config.toml
n_layer = 10
norm = "rmsnorm"
positions = "rope"
rope_base = 1020.0
attn_scale = 0.145
tie_embeddings = false
init_std_qkv = 0.0201
init_std_o = 0.0
lr = 0.011
lr_head = 0.00844
decay_shape = "linear"
batch_tokens = [131072, 262144]
Each number is 128 + 24 x the weight over its row's rms, rounded and kept within 0 to 255. Layers, rows and columns count from 0. Numbers have three digits each. The size before them is the row's rms in percent of the matrix's.

# layer 5 attention query, 448x448, rms 0.105, rows 331-345, columns 0-223
109:143193105103122156128118055184088143134126157122117127164122145072126108130152109152165123098086110103143127121125109171139133121093166112104123152126117117055105165077145116120148141151121107164115121130140133130116112144059127111129165137138119071090108121128104122139098130108191108123137122105140163108134114152112107145071105106127130116175078133116132132132157121110155142165139140105160130167145146102155083154094130130119149145109124097150133139138098168085144145122167155117169100104118133129138129155120131112153120110124148089114171162138097127133137139129121144141107141114156110128107087128127147104066141153073156189130141126128100141117149152065100135118078
103:164186182117096098148151079139071110135139110149112128119152168139124104141137109134126116123130172107153131084138145123116143092152115159126123125154135117127124133141162141133117110140125120110110104129100107123114150160112097092122115098132127127124071171123154117154144147161174156097158097121115127087130105147125102123067084130139108134155141105145078104118092087178137102160122156115145068109161112157090137109149111174126114130122141121119116139122109160144117151138113114113156092107126137136110129114098138120111114117133130097170137123150083123112116115134131084109151144125106092153127124090170156126107177149191149113119110111101120125116131151160097096110167
114:094086131158093134142166137102159069124144102152193098132113132141122132155130137143100175129081126134137121106118144077061158094139134133154127132133076078119104112145174119109123107084153104067144129160129141142149118123140148105090141149125133121132095143127146132179160121142101132127122179159125116107138176126109127123110138134145135101106106117121128128066123149134131083125159127144137142137099110166104129146124081145133156109092107135122115146098070121142116123131134139091143113143065183133120160124141160135138097129150110103156069136105121119135172115106116138056143091131110137111115084152123173111116157124127139120110121101140106104101113130168096083132080
107:119144116098116130148114127199114154105150126162147107144118123131118086109120152156126159087110099102147125150169097124118155125133115148131112124135125141143132120117112120144159145148146140186097103130130152106138123160127104162133146106130124145159119122151127135081113141141129181111133134171126113124131164176122143110141124160177064121117165164141124163157117148138146156095070114118102134120128139119148161154139141118127151114152136153133136136106099155102119131123099168174113155104131173081125126135146115123080099139135147118163108161111084120158131207148098105127149131103140093103114079095116136171139129142106137145119127129173092167088109122088143109139129
103:133095110069094171158135101128146119092104140121154118101115130144138144145159142150103163110121133182126089162144137127126068131101124124156129128127096162124094122146113124156126136147134137080132116113139105096137163155136140115134089140091123135136130124160120100114116124113110124081135126125148108110118156101168087169113113146144091094111132116144131123082106154139123110130133140104160172163110151151135136107087106140111148111132145141135156107167120148139181133116155127156152147107088118165153110138108161125153124129159159101160124074121125126145136091180146142138127122146097112121135139114148165113116122132105095122108189128106143169125129084122117112135159
070:076052169094147146139116143129121084151146121135147174136125101141092135166180158144132122116130128115139120115130124104116104162140152130135150106105111150119106131094137127138182132106132134092136136110110093133169125098134124117127084084089134109120135107147085106138130090142135160123097159118199115173136120118101147161092135112150102110132112177091157117126155111132136099155124153099157079127132163127124181132124142074108111133133129174129145113143154146128119102137102098139103123160134156125136133127151100091114136113126163119108138119126154148114146168152127102151148138098109099125153086130116107139118114085143132125146174099153135103118132173116121136161128
075:106136131182149091117098145072122132174110108132137141125114077136148141054144140106140115131100145104148123112093077119180149136115142103114152146140107134126086097115084088147133184127166144113124083126127108142133104124191109136125112146100133134084154116115118131127104147099133134162136125127130164094111095110108120143123119163100125095131126103111147143124073149148089120099148117120135126130129144175117159125119122113132136102069116135131121101114180127141149108111137152135128156132156088136122181149076119108139139087088152146109156098144123129148092117165140111102077155103118151124101078107118130096116143123104115117137110146116103109139143131115120072124124
073:154117166114155144095118144173185144118081137153103140083111098109113139116105081150129132093096119175109143124160105121132129126122116114122146131115134105119111136128106115068197129116161176146134139117108129136149107184152117106131130110125136089128135145165170186164108142132129133122105118135100138152106149108183126108120141131169145123118107106112129112208119118154105140064150132141108091084128104131131146129108142140138170136158122121134117117144151155155123119114086155107124139132130125138127099089069079111141077123118123145140142113156076128138146128137128147104153146127090144138123122130143150143132148133166088128137131120075141148126119109154119156165125
085:087116168145072171147117124086110127120175121125087121153148116101158127081129132123082157076179109139154123128096144129102068110135171114120126123102133138164171114121126117136113121134098103125162095148144125101127105154130088127117173100123107090143065121145154180091135122094154114090138093133123097155146156088123105118161094135166155178146156130149127116142101098111131127140096162119128115129083088134158138123161120135128112121144119119106130102110140125123117123132140102109137128141092153146092150133134134162123138099096125115125131119123079099123165143114104113117161110122156127146127112141145189138155120104174120115143169120137134175142158166132160161140130
083:139091126087120114132137110163119125133132165106090169138126094090137091120125125069172142176152103127126143097123161136130130090157144122143126086159107168147143123119125150078099131128151160122156138117141153139139107125106127193118107132165097081167150128115147128155135097132115104091097155165145120065098123097148117144138125147156066186071109153089119161145160084116138121147098158141151111143131133113147153115156105130118130136112123058112146158138153148141154186121122109111117123134109147118114118097134133125119141103155121109120148150071069117126143118130134101144190095116125151141144147150130146143110108151157156104129136110116119115095163116097141098140139
079:168115152095163150143126165092134086166070095158142126138074136152157132122096096157159113158135168139119136134090106117133077176129081124123139131124128126131130135101060075124116113153105121102096108121079117076108132104170127093087139121155127144102133155141138141130088131143128169145154137125119166139148111130102078125125152135102108062092141084109174155099131163161120077131139112138157119131159157169118150135132129118066123133102144154157107129132131144127125103106155126152160112163165117161142125128145166116151135106120143092161092127129110125088123112141107096133111104091144091150085129127104089089123088129142131138119143121126110186134126098089132111107129
094:138176160148113134119108095140104107134173128120122132146142127138117101149183125175157128138156133150104096110121173120131159118123112117125154152124144080115150091129174128102149113110105101159156124124140156114134167116150159103095188144099097086115094106136136136129144124126122152130157089115144120130146152163146104125136112095095140123144095142133130132141186101108147112107130145116165118102127171131154136146160089073138126147107134130136173125106105109145117114117117123135111099140138134177152176124176103092124097158135115123171133117178125134102160137128127087148148115185184153159128117148130105116139163119135111133138111156149167144141110125144206134161142
090:120116148151157081156137105086121190075108151137140106116104140121146118113162136101118135194146111103106128093147126122114159094146128141146123149136091155164158119077162117100124121160102143133116098106150100121119090086109169121093145096114092121130108138122134103175135106120116138113136101122133131132082139150126140124152120100150115126098114152136125151093094151153123137177161132117158106102153148104136075106147130170165127120119148129114121084131139140147102117122152129157143139126151132127139115129119163129135143088143129127130127098129128143129062126109081135132116113089117107108161121130110133157147120154179135127132124160115081146126141122133137157134105
098:134164151158121090158120184081144116153104129130135120085147098118148170069124100132121151111090136116122139126125126159092101129115143114132128129169098133146124106149153128128144124085162139126105173090132128133104141092159121122094122110147148134109159129157121146143111102128128167093137120128132130149096092117130072138129077125125151135151121080120178099098108112116172110150196110132104108144120148126152146133114120093156138104065128127152090108135128111124108129108121106147150174105136204096114134191101104165094151107085147083092114175153142122127091163136126150128155129146156139102125114153123144084132141095086163135141122125124105087131153110122103108139131
102:151138178123085106088086067086129145143145112100080142144148082110119118154109099139158114131134126136104119153124107141178116128131161124171094094116109137111125128113125104137095129144114087089123142110157166127161198138111113124098135100132169150139066131109093150173100171092176090125108117119110143082117133086154111153145119107152146102115077105125146081105151098113152125168127178126128138124129146105129085135144121134147101133074093135145143099118132156083108147131089116107123067159121138124113104117142181134148120145126144145125125144133122127159080129147128132126120147137173145150136151148162153171129112133135116152132156130119170115163141122154125095135121
# layer 5 attention key, 448x448, rms 0.104, rows 331-344, columns 0-223
101:151155157180155161056093149126126173138140097108113120134140081129126117165154130105098200145116114134116128125102162120134110134113113129124134134153145125128143119165118139153110134124119114135105140130102122149136112130098128139110131115090147082085135122118136079150134179117146134134109157118087129102099127101153155112095144120078110082063183151150163137116114175126147148127131136101120135151113119121121160136093140128145137185080131143157079100156127175109152133135121131107156115126128135124134116056161126130138114150158102108096156082158140128164112154133117125151120147117097057120119126121128155107147103143107112163131123100097107134121140130113086109062137
107:126156183111154121139128130135092134107128130085123137160141106074143122124128116107107124153150145109102183179120107096121174092102175084106148132131144134080140119121098142154100113111144136112153103134137146146090136126104151130157157187150100130124146127135151140154141084168117118130147133149112090133121094136192104109113120084128183159125108131113115139100134098140153132162140143163123127143119086138193137144119093126124154138078133130133125162152095127148109115103146146115128171151132114119145084108160138177106127140098114157158177112122109148113145144082162105121172152137158120146165141113112155137120116173122098095156084121115125166168107115132130110116149
106:128101153129168094082093109078178138129153164139096093140143104141112127127144168175086064117125157125168137128124115133125110115137094120147100141116124150118132150123119125136158146079159111117149123127130102147155131088157134066116109151134090149118128177163087107111193096144155113064169137109089102143143111144120110130139119130128129120107119121087167127125103107132156133105084137154110115134086144140127111200142134083128115116125092134157099109115085145151100106143162131131124144132144127126121110159131111123155153115140117108145132167104119099102158132100143180114136131156154089112128170112134124175140139100139181163140143098139072096132106140115111129133122
101:134211102222156152162133089083151099151149131120113145110128138117126138122121129128143083087128168116118092130167120099107104107118102111092161143107139161172111090164122117144155139112133096118124108137120109088132111119125110162120155094162109091117139100137116118128141124134142119163102115113138102128217147152137165091154138107069147099102143104092120115136150124163122121129132109125133109151179108132149148120162149129113154148107108142108144106162092147093119127147121153101142148164141152113100108140152103125100131137158116129159123132150132116129103159107090135115114161161084151090152117141123113095138098094156147130120125141153127136152116138138132127140159
113:131141134139126133192138115118089135166108143131107149090113087129122109097107087159139174138138139094156174119126141076076113090132134149155158144139149128121152112141124079128160138170101103105124135106111125133127123184120111169174104123121125136162139145108120139117096112109073095183087149093167117131157117156148099171158110156126125124138116116097108148116123144135143180122156140148112095105131158110094151140138118148155153140110187097102124119155140148132140115105101091114085090136107154105102115113097173084105110106140142173123106137111129129084144146123138121142153145163108093129140158135098115112104143110150123118161135131155155184135115150138129134139160
067:128138102205055111137180134134120172180124129112105109143146069133164157136121125095151082164186104107132114147134159106100105120146115153128153110155137123109148102124138096127140128096100093143162131117127165139124188136089160123103131146118151108130091114103116161121128168112138106104098130117109103100142120134131140144096099131146109130133122126152124133145110116140108109148082146140170122101143148157093142126143104184087116101121142118118122119150177145168107133167143121080145113160155113083112137125104126157106127154125141121169142181134117089117148110160100157170156165097137125119139127124119129109110122144106113145136120106145132091094106134127142162142142
074:138135098135136113138139131112132130128151156144138103163124169132149159115111116160113128109115184103078103128091113135067137168145117130131105110131106108142122156141129134106166163128162115137086105107136114105153144104121111115168150139148116138121160121123077131111174098137114134143143105130125147127104100099148082098151148156146119070130096137150118145123113139139167129095130108119098143140160123115154102132127143117128127108160139089144122125115112078133163089131075153136125140134155086147102103108151142154141095141108094149100139087147136130139135172107160093117124147155106160118093141092108129113114086184084163118061144139138137119135110102124188133159132
073:136142117106080106160143124144148106130145109167128144114112066180150138125141122109129164106129110095161119076126130187120098150127164161107091106121122115150111122110129115118141110120121155114115152141088130132140120112115108108148105105102134109123089134112142159177121162129096123141123116104143130143119143102106147125131131135149107135081131136097091116108077128138157161088099162160164126106163121124157098157127101099112169173149132088130139124142116144089157100154123125154169144094130177090122158110129081117130109070150120107121111125145161146122143127141124113113091122107114106131121148153136127079105128126097104139152097141147168120120164143110113105164110
081:135190169186137174145087171138149086118104115167105130082138112149127204126144122098112138164130113137122160121143140144164116153094106126100157107161072135148122110128134170150086127135101119126118155097127141152135130140174120150131114076124148154098122161120130159106147138133140126094110155168150120113131099153115120142130129103089098152169089133149133154122124103134159113122113116145102139116122119154133093147105126130165109160096125120112139157119137129099157121099132103155132087162141117128159087180082122117129144143108130134152155122127120108135119173101142092146166123149098133120117118166126161164143153083122111135104143095103142166172147097116112178136146
081:067088151123103097107098116138138096137115173150072096120147153151126170142154139100132128136155085113107142115139154149186121149124124131097133089187128128108124125117095088142131155133144102147145103151136148130134141135093081116163122090150114171167130150114149139122120137125164113119088138150132107139088091139120103092112125128154152164110131191152137149185144098104150119141186101125116095079110141157112123092161127128135092118133127164113102186128118109133136153116131110132147128130139157096111109156123105112123100094119157084101142136111139144129151141125117119116141096149125153142137129086109128178125145155178112133140133126127164120166087123125124147129127
076:084133117149148103131176108120150110097178117110136097128155142134138155140105143066090165130145112108114157144138109127108156173132105117171093121173130115092112151152104143098138141120123117162132073123100113145067085117142128136107144158153123146136141089099110142122115108144109151153110159160145145104150132125117117101139132146064114132089148139144139105168146114113112111112129105162092120151123147125123166123116112152136116102148113158140112079156161104138155134137123087085080130115131107113116168172122165125115122133127135185135113110146113178081154142105169105120166105129138105136120123068166151144106113138165104138154132164094155114148090147143132054153137
091:126181151119119070146077127091132143126140119151112109093157112092167124129174109089124158062147103104100098129159118093113111164159142155085148128155138171092160102141106153152130130094128107129155161120150146141139114124132113123117091066113086068129129109145129130119112114081087098127144161139124099091153088099130095144145124101117112139132168137147094150115117117135158156121132140094153113118140191123148115142104111108113142131122159132089178142126108163129091129096091118074120127098161102131166115105142145111126152124106118137148121148112139105135111136140135116125133112158161150096131189142128135119133127094149161133105151132104150173126111111170101131133146
090:142128129075157126107137126111088128180126144139155095109132114137175143110131097120172145072136120106134129126135113111105123133122137111151116105130125141144157102097137132087175124121125156114112087140134138081152136135140087115121154132113096140130135095162111094125109125111145144173087113135108120120163126139147115120079148131157111152111118103156103113121145171126128110146130137127111095104121147142118160118129149109091128116125118103182129085157123149160132105119139152099138132117093136127126116149137132131141091148125109122138152139120117145178109157127086124165134131113152150159116125095151106122168112106129158156121166140151132143113129091115179196107123
090:150115104156142173105120099088153139191151103113118117152150091140119082130109096102140129126160132125147105161108110121137125141113123111127108117152091121205174096113187138126128158167102151097144140114106151143109117087181103102098151095123136091122125119141158161109139151095087135132121087119109158138149087161147097146136119124119154168175112144132131080160122127193140127128143131133140077124119093105110131131098125133123125121108105090126140127169171160137160128120095116099128097142124141134115113161162134135110103100152157148135128146123154140168128086183150141116128108166154145102120157118127105108124134127104082119147147144131152152168127148180141147148117